Each number is 128 + 32 x the weight over its row's rms, rounded and kept within 0 to 255. Layers, rows and columns count from 0. Numbers have three digits each. The size before them is the row's rms in percent of the matrix's.

# layer 2 attention query, 96x96, rms 0.216, rows 0-76, columns 48-95
085:142092116112131164196143082155095079162145168106128181144125126159116137119116095202132190123114114144132122087122134137139144160175198157178151
077:156089148126097127053125156078131094101146143160157074101219148155106158093135135118159181129164165105110159163138155153152135176140124100105107
089:128078096135169154130156125116143119055151141101174124133119127089186157121140123177181147099126137149121059093175108122108165101168123107102142
085:180089132071146112129155181158140117126153210125144109153119074078107132130112140097117136093161169040166080103120145079146132121152194089087144
084:141141088149129162127120119138131147129142141106149176129187198174182071048126128094130140160143094177139171111152098143083121113134072130106130
097:101197167079061108158123144081162105139087122088111085130117105129065168173112164152160094146132067187168171133136169099180095211118133162122146
096:115125103099180132116077154146146189135102107177135145125103120154129183117106102127106186085176214162094122146147165164139142159090103103100131
081:119182099195115109119114139145123056101112085141125122160143185164182108183137109129086117144105090124172169083141125151172116105163104178140158
093:081166125173103108159134082183189101133111118149157116135094135169173157144119153150052060161127109179102111087132109166097106076147067136146122
081:160114151133096125061068156140081159106103149120145174172105126134163137106178152172112161170134131131149081155119124122167051137158126108063111
101:144161129116101151143111089131150092096137081150103131169158135116098133190056136163128090119110083142091158142174077183134112078144192160210122
092:110121086088127123132181078092169124165109063131100146088098166152088120142123120154069160161172114145150135134153112130175175141064145175131131
088:144150163085164090108111152122151143135118165095130129126159117117122154177147146107057094188187122127179139123140158111081136192130102060090122
098:067149075107118079139170147113084158176129161098125094114134158109114120127134131119165092148116127124113133120196137128055122148155147155125092
097:152155089127053146080167192119144078151084134123085091183121139178138096135152093048188176149105173087179097137127134144171137187118136147142160
088:108108168114078110163100142126124159120093128123093121147115134148094156192180164130108126052114147035165120167083144182158100144052129172130162
099:117104194146079092118175176115151073071111153103080116099182143148125145128136114127080106123146140176156116144119221127117192139091167137163082
073:140173139069127093081070070125103142106108100170176113124164112107073177130066156157098158137164149094110090118164020144100140137130135113182196
080:144087136156116126208141127176123184175124092107143071179083112080085093153115132151115111134119137182135109127032119108129181086063120127137145
084:113157142151117055102141103132062129155093129092159158113096057113104140139076142110099187112071104104149195115138129167141133123130104119150092
079:149103129141115141105113129131107093128140108114066115197124210113185160098134146107158147172164152132130057113069155118145127155152135201152111
105:141105136137123158116144149131168161105186173145082139126150120153165176141182125075182156117154180113117105120075107109178121134114106080091077
085:126153100157194113140108200084152197127076108153213072096133130156106142118108151129131130087143085128098121104083098104136102126143177205122107
091:142106128186108138149108222071130162142128171113177070160101085144122147097201115151121162135186160071126094138084137139139124139198124107095166
084:188160164096127108172137131145142133097061109082156148155113101089135160113200145156124162140160162069078073124115095139119119113122122061179142
086:085130192125091115138081097102168153171119077118147085149072108128110135180135105145116157147100052103120129145106148131145173112137129144110168
104:171129183066110113144091142127086126084137159119113101112167109107059163155138190103139097085146156074078060169072107091096139130112136077110122
090:105106159164119141125136127116112155094100132067050070137116166175119164121130150101130178124194067163100106185139153085078093122161096153151133
086:118018125172138050080085131146158138135142126132083118166130152048116114184121092124132142160171108158110178152129175129084129167171084137170111
095:130074169135120143131188096189122103207143100158166177137202106167140124125105138123157152116133068151151119117180111125108138127152159180107166
073:066155140117068086225116122090129107122135109170160124112073130141155159155121112159145117166083083133115145133116177137197132110175150113153054
103:119096151204097128067131155134083119089095170117078113168136166152136154112121074107162100134142190100140097117112177109116097170108144178134107
105:127132174100109139144143116100150217074115174123103145179116151108070080093136106116156082155129133143124144087147087148114109095057169154153085
096:142111065128087153095095128109115146209121112121140085128103101115125164124113091208122114100143097117150127064101135110093123126165162140092062
111:125119170093133141166110155182122099129117088151078107096114118104121090085152155138143084119161192178084114091103107155126121188108108158120138
095:154087121115109136106180136202162134166146154106117098112131109131147072145142094140108078103180068133161156066114092121112150136124140082160080
119:116112142109091090157085135173160156136151150128157129128173088116166147178156084106160158180115109106163122145078091133112148143160120126158164
100:069139106048159129149137105093199135141111057143118121105147130124129148163107127117142110222125112150131160108139138146140137195145138091135130
099:077113157095133178169073100078132143115112081144116226091161138135077096137162053164145155132130125107136091152168152129107143103084200122111094
105:177115152125183112125146152132143155174110110130190100117105097090101119155119132152077118140161129068078131142103111081096159132123083147106089
101:129052104142128145106139114199087064103102144116135151123116135087146156103131079141155095171175210070134112151090140144061181175142147164152108
089:177136179148157127137081089165095148096108183186118122166139141142136153077161103095041156139146127143088069094154176165166189157176124107162119
093:142154116133128155163146122106136114127108108088158079158064106119036090141156125148107089131166128135188166163126157155138150090111188114195169
114:205133084177117095127129128105111155126146090124142101160123141084119185083138156106092127096134155094159073085142128075181164133146128137088117
096:141105135140150167186110084117128087118074126106093137126151160187161125140086129115144096141112104164104086113135123168098115182095072127180120
106:080132108066120182124178160113168075106098123120067168144100120197167136189101108185092122134130149122120102108168087156136153152109134145071171
102:164110097146146098116169169150178113102130062082155127055114125176137141075126109198102143109184114130139085122097159099128153163097107173074152
126:190159109127100122154138115106128170163116202075185105171148188095123093145144142103077130145141120149157108146136120108118094081146077154157108
140:206102080143129173096129127126084129174131131090214085156111143117102101150141093105100124147156099175092111158173103130098114118123083099203090
106:140171055154168132077129125114159127113166136142102092135155128198029117135166109113091074176176159132139159105106122154079134159142159066139154
104:136111069182103147115135121133139083150156105129151105190129102143191110089193156120170141076113125203108116086087099127159136142159150179081146
107:106140123170173108134150128174111109196112158096207154158141135121154107098133143142091115080166103203136148123130142117174118141110092115106166
090:103131106126151073149139098185114169121101111117060127072139130195209120122097100122079153073133124075122170129200142101069127095158101181120175
097:150063106163178087144114159128130115100154163122191176140210195171090124169124089142113134155152114096109144096126057124086115124120122172111121
096:070155090146093166210120062123123101130137105113173114179089122098130103161150077136160119153125121136142109148110170092128176102079115119161133
101:156178129111100139131108105113045099183178134126144135132072094075104137140158111123161135116149117181112150123119087100196109128135104106095134
087:123141152155119172141091077110182190127125119042197104176071177110142066112138163122110141115124153131179147105124117112157097157169046121145137
093:131104163075161147094103091113158169126161155146163137187125111092070142083117138150146108076103157098124137159130156129181082124152148148116132
093:105111119098103149209129120089150110094108122116084084135147180165140057191093114144131109113160080102146080117127145174090101160120129158115104
096:054208112139208112190095142141123099096134086100109192137108110133185116135094083143111142110092192092156150138124140165124118107169119164190163
096:057183156134099121119131158100157185139149140161123152145114130119185145162174141131153229178147166117136212177131159152177122132102133149140133
097:135038108164073103172095090089151162140121133155227091142184085127119053142138151116123168146120073099088172107161148171185121138135115107117126
124:047092146081164137195069094138165137118118118113097161091080127157139186167084177202155166122132145134104128080159090166099134115120161118102147
097:189132115086160181116121139089096133166119129140163072168163147133136127213137066124147181137149081098126188075173111095124083113086079132154129
103:114124189093121070171111124095096080079098098119148119099166137115108172140153136141100075107125113145149076153112158106122147151074090133163095
092:130153089118154135150236095134133154115112131105082105149102136111100125091127152052136105131135126118140078140169156088068121138143191100126147
098:103118134018124143134087104118136128166154173151174136083136118132104138081134120117119165146117107157140136103101107150133155148149170113126120
141:162076117204090128126162206151082077114103171120144095127164164171138081115191140079134075158171146099133081123089185105160119163121077126062130
138:154151143139127122099093191148103057089131137136122151121154134117086110064189061139120113141160199104132141157073144099097106170147133132109121
105:154157109177103099086152148104129117143119100166095136145163158164151138181128141100139122092086111136159123161180221150143128145074096169191145
081:126139103179063119132099105058103145101061147179132166179139093139180121113103179126155172138157120091083091126123119094213109108076153184121153
089:112096106150162177081116125104151097115113162107131152138181131130106169152155078127139105176123166121151216135123115174135174133141047163108094
118:091161082168101142146128088103159147166111068140173143205080083077168128170066189080168134128106122146153184140144097134193140096130151160099094
114:115135168139113174137120078126149145163106098127150170092032099169087105137110142112164096099102190200128157094173067145105129115101138109142175
102:131165117142088118077072191150112071133071114123096113088152107088140178111130104078090142119132206108136122114149123026109143125103100138090089
105:131113153111116146126142103099147079100124144114133112107164123088109085147143123113086098131163168141114079149102149146151150132125118154156088
103:198104156121149116201177161151130093074079164162162099145198141120160087123171144123145085069136150099117114112096155107137116125140079142144104
# layer 2 attention key, 96x96, rms 0.205, rows 0-76, columns 48-95
077:103120163178094131076082168119140185102150090162133085095124143131212105153149148091110064138157134161131143159175109106148122084140064114107120
088:184169092170094127156128140116137141132129141103110148191109148124150052204130172125139094193078144106137122105153116070117106086134144121115160
101:126136157095119052072077094151137153180133125104072124122130123133072146168123111163116103121138129162158169133106062114146121163077071109136088
088:162098165179073094104120130093135092111131119117124095118089162196097149140176168155145102133143175172160134122129121080101112160072090148042087
097:153122102134147156190112166135128165109099153131203100134151033120117100168092088117122131108081097067100133109165119149128128090185129173138110
083:115056084155163072102156119173120116145125114176157192125106133087179098062097117142106112138174155098138142187115112074086109097080126116148112
104:169140160159124096087129171087143087140194134117051110110111125180144148098139110133127082052183162079159097122096165109151184123184119068138120
082:080128127085100136165163124191134134141171112113146180138122096084080137141130098117159036127103093159171089132172077137172127090136179140170175
097:140088066097209160134104131149107164129110133071120146119133182165089107141160100123118195115173118103135129096143111159143132160137128142117107
092:116140102136108145108158145121094079129111109104153077150132111135095178163200154141142089054164142091064114174083100115110144113152120149093101
094:064152139079232190154094174115074145100077137099116168070096085102146107131141098139076141178111118138149139099135096117103119127123126158135182
101:099149169124141119106050102159165151104157135147132123132153139099128162110150158131112157096126100133117133067126121120068061064151120113162136
092:053111069093098093108155152147155162153091135140147138150125166171147132141128134163151136124123136104087071173104083114141119075175092119116042
096:163125200197131166075126126137150176118126142124121160155072101178105108150112131113145187178100182135133116115157134100118107089050082131182113
102:132134141155147086137112084151116110086178095123136135157181201132142073148166120171119111162105138080116109154147140101182127111149091081071112
093:104110143095163118100189103180070078158078130152124131140112122096172161082141076094086095116167118108089160140120169095110123124142157167168116
100:097120154159133094137127070141115145131118110154134142160153169115077117116137137130162149176174078160164129141119067128108117121172111145081121
093:118128100154155143174094192112118144145177115039140115093089131149130133084107152183091078094122154095120136114143126132096174117145132161091143
077:149164150129122158102085098118191075131176112166143192144135100120108187178092142145106102129141119159063211152168096153099093153189133153144118
093:068060125156151164151098123107161160140121081109089105140151065136093148088104089065104099149150102133126041155157131122089131110169195107160130
085:098206131097074136112151096167127150161097152131159142164171139166123142181135136164099145089081130153064177118109133122094112072115084102117112
098:143161142150123061132154137148116069173107131107102091161134125146098120071156145139113114117085132128122140144079115075123143085127122105133105
088:178151162120105156093122130175059161121126121153167119110143113205123077138129147096113119135152113082124160133134177178125151110168099086113143
104:147115111128131041089152105147118037042112175140121070150126137142135109130160157141176054139198162136113146126071150075143134148102098182122103
089:082064129113165146115085101145083125153117141172104123132115142180113192156089140144107101143158167156107141141075155129109167135192147144096063
082:176083053114167117138137093143154105115114099137163165072162154106173113088142123104105136124183143172118089090162162118124111092083119122131093
091:133087108161090141124225127097122076154137134106132105137097107126177126099123122163131131106131177163119151047079131125144104121134084128143099
087:137099135117133102153114110176142108127146115201126198120113092163156158082086123191164071124094186118148161107061080147098157121094184172141143
090:128171135070098152157183117127173102102137060145161136094166159166144089131106113151107185090119159073090095157098075171168073097115110186122159
084:131138074153163188161157104143098194102159153084121107140096142134147113085118110183135093125115137091131143098087138166130079089101161118173172
069:088070188145171141088074160132117126144138143082094130123211132145093107129120147091138157146177133189064127174086193120094066161156116144158180
108:092123142097099086131225052108165104071090085141102121156155160116115091193094180149099142116149083141135134141098090113133169088106158106119133
113:117059112154155178115105105157148105187130102128181142098062068119152126153100144118134199147149095121120122184186125125122151112137098093156173
110:118147164132060090100161095120111071154125093097094140172114099098110109115121148105106050129095131149144096159104145139153155102096088157160090
117:156124107139099059048123120123132084127099129144072094145061150139137182117134153164102149042142119116136116160087153100140176134092137081081130
096:121046137106140114154141073111122159133053111141162168177218088098073115131124133161107210135156125146086157167139122128083106133133121138100109
102:105119102087117211095185150098144159115169160124132148117093143152084131096108131131150152122129117093111137104118170102123073069095151127088035
109:123085154134112143139053192099064141111151185112098108145112085129129150106144116168106070038127112129106098153111130156073171127152144173151124
105:146108136110124152155159182143086178173179092124119072109090047140171153124115125101115167110095120114125175070147136171134108150136075131190117
101:089152173132087136102124105113092106125137184112134138129139107158093113110157155089162151157090079176122123147104159132185110142124160094094092
110:127140135128110052118162101093151084111118127156118054188194153153135118183113147122092151140092134151140129097089067104158123103159081093085090
096:149096121125054094073137142143128113148120054059116142140109143100105087167133142124154155136130148105143177138097078132101117131110095165167095
097:069119147176105152164103092113187152165167138106113151173207110075132104070059111097104144127093123173102155105182098156160103118136069148132123
113:079152155149093095112176103148112080122171126158102076125142198198137101132103148119148128171132073137155149172114148120079067093123122149140088
100:094158172092085085137126103152097160152121065120096126143111104048096123209157091143115147120140120166139159121126108125121156147141112084135118
099:159156176174104087126083120127122137088167134133130134122140207091126176139174151156117101154163154153117159157090109118068167113139144107117129
112:122147107089077089152148104127128061095127187209103098215092121132180120157160138113158102131164156160093167154075142118177159114168149116116112
123:052142139100140149170068090171095176126126109138149113140144110126124125130085097093129174183076076146155121162159119210114099110121180169151169
152:087167103087131142110142105125122172089069128113132178158187136126087119115110091097098135168062056148184130121145095148118061116095134132155144
097:174038153134071124082138142194116132138113127175136114120097155125209171129125176146208118108077127139184085124096073101147122122132142072129119
112:141167139109090088139146132101132152071078132163150120127129146112104119181071175156156092159152109131131112143184108062093153165161117171113172
103:141163104092128177146146146113173191148112140119090158132084108113107095164126081052126172137046087114137120130178151107118131126126205155136125
093:162135105124101129105096147093173092176101166157242135174095128088087124131122153138101174159191119118091139092099188086111072132116151095168137
093:089150149094053129101165177095160158102082129177088141104063082102098091110158134119139177111149113146173180149105155147167098131159124074121125
099:139106173119155159139108112125128199125116084145123199165152127084109060172079137121109165118077114144133168133140066152162092088151184151173135
099:132119087198117092151158108112088118116119130132140117175183161211131113112119161133144149141070139104192099174167163150126148133163156130116126
093:139169107099096132071088105119041168155117089130102110056176139132106136159080134109129118119071080158111125140169103166088136133126152159120136
081:135149120127147113123058145099159060121121105117058126048115144150148120114132157041156103149113205099165190107138144164101172180098131152083132
091:148209126077087173067077083121113125184141079185162132126118129083120181130126137093122131088167117154111156123079129160096150108176129142181172
098:131128120159116173067086138080052144139131132106102089126106069202082134100121109068072142149175143158116204102152175131151110165148138103127118
093:161109145141209152072101144106148100149138113091106132090150135171169117054102116129179131130172109097137119071097168157108118124225149132114136
093:072147169104137124129071184118114168118138148095081119124156100080135103164065139153105114154119129134111093109135099115051130106190139165150146
117:160141158169161139085103189097103108149154158094136118098136092175152128092160072082108083114141187126174132168107210148128161170193088095162123
098:115130144109122133168114164120151150080100139126127157125165145142090113086109130139088091114093136169159114220107096170101129125177189119167158
109:172091069120146158108171086141188133173147132140076159160173144132097102152130109152155160067100119121161121101121088102142095104086133127042181
089:120117161108070127156161140182107126152156161119157153118154188123143086118109143160100107164106102193151139076157092123124092104176163188101153
098:148106170198147151165072114138128096155154106161052085100071118219119142095169069102102152099129155114121173132111130111105114136103103096106096
117:087166102124123050122165059141135110084120125146171104201153191086108152139118149163130126157090094145129133145103116088109092122097124111144112
110:198115163155059035095143113121149071126156164133094117149138176155180129165168157178168126108154103153129119131116159103163191147148095118083095
110:063132131125113177150174102147130175145146110180153135147101135134144142183117144100131129193090066144112148076175134117141145086094157145146113
077:118120139204114161123147129147187111148213178139130153090120108090104100127104138137205130115106116141103105180121121118093154142122153151126124
102:100101145145129119116141089195122071143080102147140179105085132165164142096147150123154140138141170109132039130111146158162126153118099141105158
111:196126105105147166128109110147139156103115094171147132105117160145088082161122105128145204120169041101170085103155097145113095114108165120126191
105:122093113131157168123119228106173132148129127124088100130075080116156128103178142128107147102156090090107125088137166111155121161158140154120089
096:125131138128068057133167086092123087159134131164144089169104181154126113152161149137138161185148140143154144110078124142114126105173128138121123
089:145119080179174106196107148098154138131135123133092129148188101121128098067147127099204093152105141162148120138151146189176119085193198122104160
099:152155130131085116087102086088127118104140088138113139141126154069168212097122094150127159137112134143190116145131050091093097115103113113073073
# layer 2 attention value, 96x96, rms 0.227, rows 0-63, columns 48-95
092:174104101076167087175189106144100138149163095074164132129158112121079087153133071124116105114107152146131137117128078070156165119135132068112125
092:147110141109153131129162121075086104120146137127072137132141168130118050186145166132098119142166091119123180194115101152154163099101147138141146
104:123155115078132104148119138076166094130129160119156075142135079132159170147083127066069122104142126118120101196120135087083155093121165088121142
101:119159116075122211140171133145097128112088137093144109162146136141185123084127098143119106123212120113159118162119141108207123157120101061138139
111:126132130124088211162144061172181086154133091103126134112155093097133121115160143145140106124121120113161189145111111161092098112205138097114167
098:107122104121129117166134141134113150107154136149103122170171088115103157169124100055095166109100168143106171134160102120127087102132075088156179
094:106119153142106060093140165084160127093089148087108117150182146145115142162113170164197162190143165147070123102103109073104096110131116110112144
097:133106143102177155197141117053128183123138163089099129141110162091121153152161138091111130103130093124130120221145096157127152140156107133144163
098:105129095119115135071134146167114108138083128133131124107047138177122165199113130115144148094138166096209091130119111062166088149147168147125094
102:150121100151130092148161120131110084104109153122133155159179118142100058163198108137156162110123108110193188134098133089094065167092109083180151
117:162129137089151187124137142114150123107141127079172049185092182143097074106076120144136111106153109134060138084166144122123134141097094101160170
105:090129198156138166076165150146092082116126069112169107144133120137187130140172156096164130124113098169106135095092097134163129141055142114085104
116:168073138095148106128079123074135120139125109195114090182117125125140153141071100141143125194131111152120153109102165171141183165131155188121129
100:099099127139112124107073145081130102114147135119083134191092164172083135024123173105208143117152081132157135166167087082109113114111064117154163
107:125121066166107160124125125134122114102160141105110141116118174148160111149105121121123160100164166144126071163135110127071087116157101143112170
107:115142153161112076139096133115137096150136093172144180094126119136064102097126138106130133058136102073094116160150116086120205116010120186159123
111:141150149082185178138189174128124101166123115140139084162086148164142158133151134139196090153125118095115156163107111121144115237080045137092165
092:141124136138150092198116103180105144145150046139156081111077076190089144097151119095133072131114160137155070165136108190129108139120095107102135
088:125099081138184169158169161127140170129186158142126151095193106144085117140142130157151117157097114148121097122163051132052108133133066180139116
094:109141134184089175140132115146121141157144079137119178136153148073161150132123109118131102147101133110137112082142104127091131172160142087120179
114:123154109141153181180140113121100134090082136096143137152125141124138144114184103121157087084152134125121090123095199196120110163140104141105071
103:133098098087123139112156086126185142145104169200129111083179138061109210113136110076089099155129130095100135127111116117148095154156120058144094
098:148093162097084098141093108088172113086107229153116147129122154102105053156124151165087085146121113106156132218096119096130107182125190153148152
103:124133142168160133086081083173141137119127174233107139096156147127162113104161149084111117102126122176160136103125128144173102147168075091107036
087:105085108106116100147195116116144176164100099103109109080188149103144124128098093102119131149147166059126155156190160071089119154143136120092117
106:141194158130144154116210154145183147090097131090166103105113193078101085147105107114139137117142141150112130137147097179101119130131080161159079
104:195162168120093086120100119130131117196126124189092158127142162151101117160113171178114115169135175131126063085085145123173119177140076132082146
105:137143113157176128166169191099129076119167127160121058118093142133101164139130143147140165101089113087192098166109099108114149140144068140129114
099:131112120132117111065116147060082148143143119148184175136086160120172120142138200160146126159123067103129135105124117193135162133152151090130156
110:170104141148129153111094143130057088127170077108116145109110141126111083133150084153119125122117100149105171058149167120152128118132127169065115
100:112101126119099152120152159137153093056130228126048081111120189090100157086139173063148085106142158126128121146105102097155135097158118116124107
106:092164128130047130073092094129128160155121219104127096099143131157121131133091074136130103155104161111172096133165120091073190156136133149178152
092:180096129111120163146093124146120157063141115103186115119113145148088179168190121174148136060128161178103099202130153195169099122084102152146134
094:105136158153074141125138144058092207048075140091112107118131121157121131115107168183123102160095106119177125103110159175109140127150156131103167
098:117152199152114127127046104102194114097105135105133175081174096061181134173093176171111160166162122124104087108122107142135135105158135110093096
094:107147147095148082149155089157048130096183096100155117155124091127156136124144150149158128129116120125135104075180132072108147144144141154151103
090:125133144062146139110126124106163137154174111109135134174135157144107112099148109177157080108123173156107141200157073144127101172128095163131113
103:148120128096114143100081181091092100099150168136117126117137103180112134203140130143114126143075147147088082122162088123175157117092158116131137
100:149135105132119190122183133139091128077124125114116091094123112136161125162115098101125115159135168137089154137118095075167085122164135153142123
102:128149085150057093126139104094129129133147119176136153072125139111169151158118143086067153131187190146175081131169113101141122068138196063122138
107:106133086106132160080099114147100163106120171145117086037151135131062102061152122171158113098136157121128157123175115120103148122133081155119148
101:128146132155108121121115120157154087051110155120160130092098112126094121146115164127132155207125211144112088110129169103077119118144058114080102
103:141131118078080179149104083063163147120070159139130118103141137134140132102195081120110099090170101126162131230090128142143151183156089086143128
088:116088075144080130111096139146163103144158126106122157122128194111155053174111109129156098114127116083077177088108123146159139123123161189145171
093:168109119126116202120138094124173129090143157123098143131134166098152094137119089139141121158139137172125076130071125133151148059163090119105124
098:166093044098165092130074133141124217179122064110171131146100123178183117175136119122133149143204077096146145116133143210089147132141115150141136
086:122138085172105137121139149112092148128037128116184131102092150097070115130136104093137077058155107168135107103103125101177125135099161140111184
096:126099150097155090131131131153103120117182161079128117099122099140073130140121188158065108118174112120183183121143147170171102107146196145053126
107:122118100142158128134145082132149147154098103174110116123157141124089168107157130169066097098102147149188058159156201139120079188155140149153130
095:127052087119099141114121106105096131169112140072154183108137131196112148088120131102169125198129136196100097111148101102095150121112126099144228
099:144143148166141144091050140102153132221153121183109210106121149112115119130087089113105159160122119162145160068120109110073117152172066142134155
099:124159102080174132111110169156115051133128100164140188139147134186144126093156132156174183081186159157124128151082150148147088166114111161120103
104:128172086181144084127148172147065127128058151176202153142100113139103103169139081133139114151130115055123101144125104202100084184088112121170142
109:129156086170111218151149071180176086127151126155139141091088085104165163141157172123175155081121148166163123155076098110174164100103115145131144
084:064109124151143141134147163105108171151159181136069124095157140083080163140183117128117135134154172171126107129112068078087083161159072187144053
105:119079097109100162135100152151106120050143126093149132078129156105151089149128075139178092126125150113114118170101162150189172078100106137143121
094:145134120124111174118064172130076115122122141157106136123140109128148093072116153197088128126097165079103122096138145144134080115129050163146144
092:149215097129099119114095122149145123114150134132140178075068083113120130152142052160100155146138127167116118031137178131071126113141113131157167
097:163195138162179076107134108099135137159083121113120096066142132120092126119071088129094136098127100119076188145126082139151132127095136106085119
095:117111158098136140108156132134112154136176106103137098111139146119135082171070042146131138145141158097105080112124084068165162132060187162147076
099:144112118093136096099008146182122120126120130071140110139136157154150121100117140150115166129158163148124114077181169094147082102126152112082103
101:090107153140081189135129151116131095122128137135143160177164140139138115100132138143094145111164137110076102129134125044158148189152199063155192
098:166065104156126128191107094167181140141161115105163160104112137087104128150111133150159116088149153173093170142131109136130165117174096087145138
103:106106133193123149106072097161120087086148106177073199149173151118089132090096173152112068116111128133104118117113145123122100159118190108164156
# layer 2 attention output (transposed), 96x96, rms 0.204, rows 0-63, columns 48-95
088:076144113187132129090062153156115116106109124123117198131170147143176148109125219146148158144084130102107110147159132175112130137153113125141110
089:109152085161061149079157186143129153136101118086147160128104105149136200074145098101100098117076108188163153096115180083083104167102166146157136
109:106107121156122170160134115180071137111103151156158166088105189151168097106211135115163088111104181128118103077131086121137109106127071133083114
091:161140181165105055113115128116162128157118046207085141122137156113132137153101140161142162125077135160153139098122078136082182108111175162168102
104:122184093126147103095171153105117195088136176138176157117067128115130105187119118074107108106095133097136095115184098081100112103068176139133120
094:133126155071112164126102090132190111124102111133129173102149164135121130099088159239153142169150088145147070129137091120149165181117218160114074
102:112085089120071130121156081197086126156135127113108134105059063108120112083156082113166108107107130155164091100104127114158114128073116153106095
091:109160118128066125083084131177073143140066122166134113145059139173174102138137098118167150154101130177144144095137146107142136141086109072081127
106:105110147180143133169175132159077143121165164135158162143206146107117068112152083116142096165148116166072147120121135137068162074106123164130120
107:172144183092113154085126129140155120166087097104112128149117128086130177152091177117066121158137122112117131083135161149065187089152151197161114
116:116122100160126081123079172078125154111135094145092175081139054095152156166150121162145114097124132136148124172101086143122118124176151129150070
115:157133112116116000154159124083107127113119143125129117152152129073067143145147123153072143114144110113137150106126133130087119147182139111132150
117:112174097123093154128109153139094177074174100123121146104137161115142095097127125133125208084070151094148133130139071132119117092128136133117097
105:169149125077095150099193100133063163108089121123145149094076120148119178201148085167111137140115109155134116088124141118099136140120168160143043
101:113169190080150097142146091053081149133049160155140111138150060106124158194136139131136137157097105121129172165099171172163126074109120132136126
114:161121118110141167139155093130112097069098136115180107123164164165144210134161170120107140172135149127146095149104128101117056159212120086093090
106:189162155125100032084054125111111133072125118107127120121163160132130125175141146123093142111127143142160145086105124135102186124175191105138114
088:166182126155144119081143147076118117074103157132147182172150166084133080184137108143122126159138169055081128137115076104144180128104145112128150
088:141155076124121138078135098114157137127098067067142086182104098157176116173093149142099151110160098110134143099128171175161121098193148068131161
095:098147170138136117155112144083121132178089138110158035128105110167056133137106116102109144095126136142116160126154132142151159123083131148099150
107:142159225082109057102100133128151114155188183187123108138135112166153155149098189105166157146131194118130143191167111085162153088141143090107165
106:103200131172128125179096122123129119073171088104127152159105186177143090097063180142159136111108132094149111120144090142131132070099174170107143
095:082158101148129145148137175156097148196087054102161115134144140087150134106131096096152153154132120134128148130112143138116162101171110172126079
100:098144128114082101167186130058140091112159140061099123165172082159136143138083130165144066178164108093099143158127138150126153113164224149188188
083:164171180141152097098102097148148160134123156174130164164115197114132155118094191098128161067134126099163119111083109184191165097102139111143158
111:136103109126070070143105115066139101096163123153097136102142034115089138145131124136169089148113058181121095139153104116163116123138182088112155
114:124146132112122159143187101063139107083113114055154061139133084124139142153146132122102136112057152124131163138097160190161147120090116159183126
123:179152129121085126102102068177107120036077121119152105141153143146175070172133191133086158155108104118127130110122135139131120139110120095090128
104:096169108106116126145122153170127180110119115141062062106100114164131153149127158036100109068085129128152191103080180112134097152115121113070120
112:059153098089149064091160167139105160160132182102178125106126106118158196123106149105107135115123114076118112188142127101118117167157090079162077
104:105121116142120104113121144155064124183079123110192133109102105164106140116121114172155097144138104158129107142178208129156137160095128183134091
102:195092137136156167182177119151156155105092072148165125110137081105097116146126130089125108070152164160137144109084090155233136106101152130085147
085:159159138123097076095116119112154122158145117140114076186137139063123132147113084091093160170165108082075130161128078070102163121216130107158076
096:079134104117170115106135131172162140169147163174153129120148119109133089157154109093129123093198169134130157162106159101164118157135151131126121
103:126079061137140099153228181161117130155131156130108082128152094124105057089148120082183078106112146163140126121102198102107095170110135125123171
099:144072127168139113123131163114144098137164153105130134150140143069125070129117096185147183155140117123057118147114122185155141119110093132130120
091:202113111174128084168093175133126124089097160119123170150124134112144159128123146114073161151136081126168137076137123165104171116180200127139137
111:087126052068115112102182099105149136147070095087111105102150135097167129118153107122067185158114117117134141112099157145112105156156055129124060
095:120156161197152059141078110161137108182143076161139148153121133083057086070129135148178144129156106129106171137109140133158164080133107100101097
093:082111136149160125175120136136116119138151147118101111116166096124056071085144132105216065193131062166124119124129124162103145190083119180158113
109:137128127141116138133185102078157125134125055138049171157126094104178142123082136131111108115172095166148088138086175124107111128139185139163145
098:126141134122139117154162120087172107205130119108094126166130111082125123137106187095127112133163059097122115161151146157208126112100160170186196
098:128155143146126133108052141200071186113131113132076082146113139176111112152109158098129168144072185109091161095183124097085147086142170158158068
089:140118167129178149091123084120138131189137108205168142091091094125149191081100110147088149130115137120188148133142131119136140130095121091114112
093:099167168118077088108151159145110152152073118126070099095123052164104151156106127106119106083105129108125179201147158132138149154110155130154107
097:128146216095097160136156125102134128123184164169135096104105168077107111085144127108069114130091143115153089129118095079129101086131142082104138
082:126131145102154110136131107163158114113185113140091144159177107102092133153130109168123137162159121110107142159102135111117177099178151116129102
096:069152121172190102098167125131130136178135078135121186128104128058140077100116082137158078095093157117107134138135143093085121140076101120178166
109:078154169172153163148108125106101107118093106134141094128136144177164079193097110075144140163152138075109200125132111179143133100155112135102111
097:117161156088154113150126125122204128079120123128132194138086111104174183201150143157097135108141138087144178142129119161175131141152140187121021
093:124176079112142191147184098089158127139111113087123122155122122145164122172133212140106090117121095158142129130112106126165143108115180107108165
089:135125166157141112135108086113136135123193176116104082123131111117112176153091160121118074132079116113075146141178103129077130066151119116184133
111:126151140146128187189138086091184132108174084090097110134140137111071170128132140142108156118135115164158124132082161095147154075163172126079124
110:169094153092143058096123156066079086126096184139152119161163127128121117145099125122085132176163128121141116139159205147114086170105128140167168
085:162134124122123145131120118190124083090087055141150112140112156219163086121091150096133153148115092193156143079141121190180106099096151146050180
095:113129156111083107063085105106146160224097119151109108117119092151083171125128135116073180111073070155146167191159140104132124184104091144102111
102:160136075153140128127201145085156214146106061050132092142137151130099120142150123072090166079163091160214155117093130136135116136115161133130131
094:178076171139152169173106105096183137146136104121108036176148162118128071153094198113163123118121124082121120129128081147191164150157160105130171
104:101072102172090162134117173177136129082133122070131087147151148095148100119186127140149148136140157118139084142093180145104081134150093089125126
094:153075106169097122135131118119148103116111090127164164110180128134120134066126181115118131136105057105080120115109138156135114162190076089074127
106:136093114103101156148238122141144151139180142125142134136117112061152125154207102071133099136168086082095102100103067111128123139172080116156125
103:142112098130178110163180104141143157144122162111136108106131092130066139105142113125135098143113124120109140064131144160105148093166149147151013
093:186144150133117122072111175130151139136081184175105135194082089077158143129130139081141143132115102092104080167143096126165143124086172139136099
098:106142083140166150179179146053118157181087137058145083132054107118103126128131110108098162105140157089135103134140133125140152074126136136091084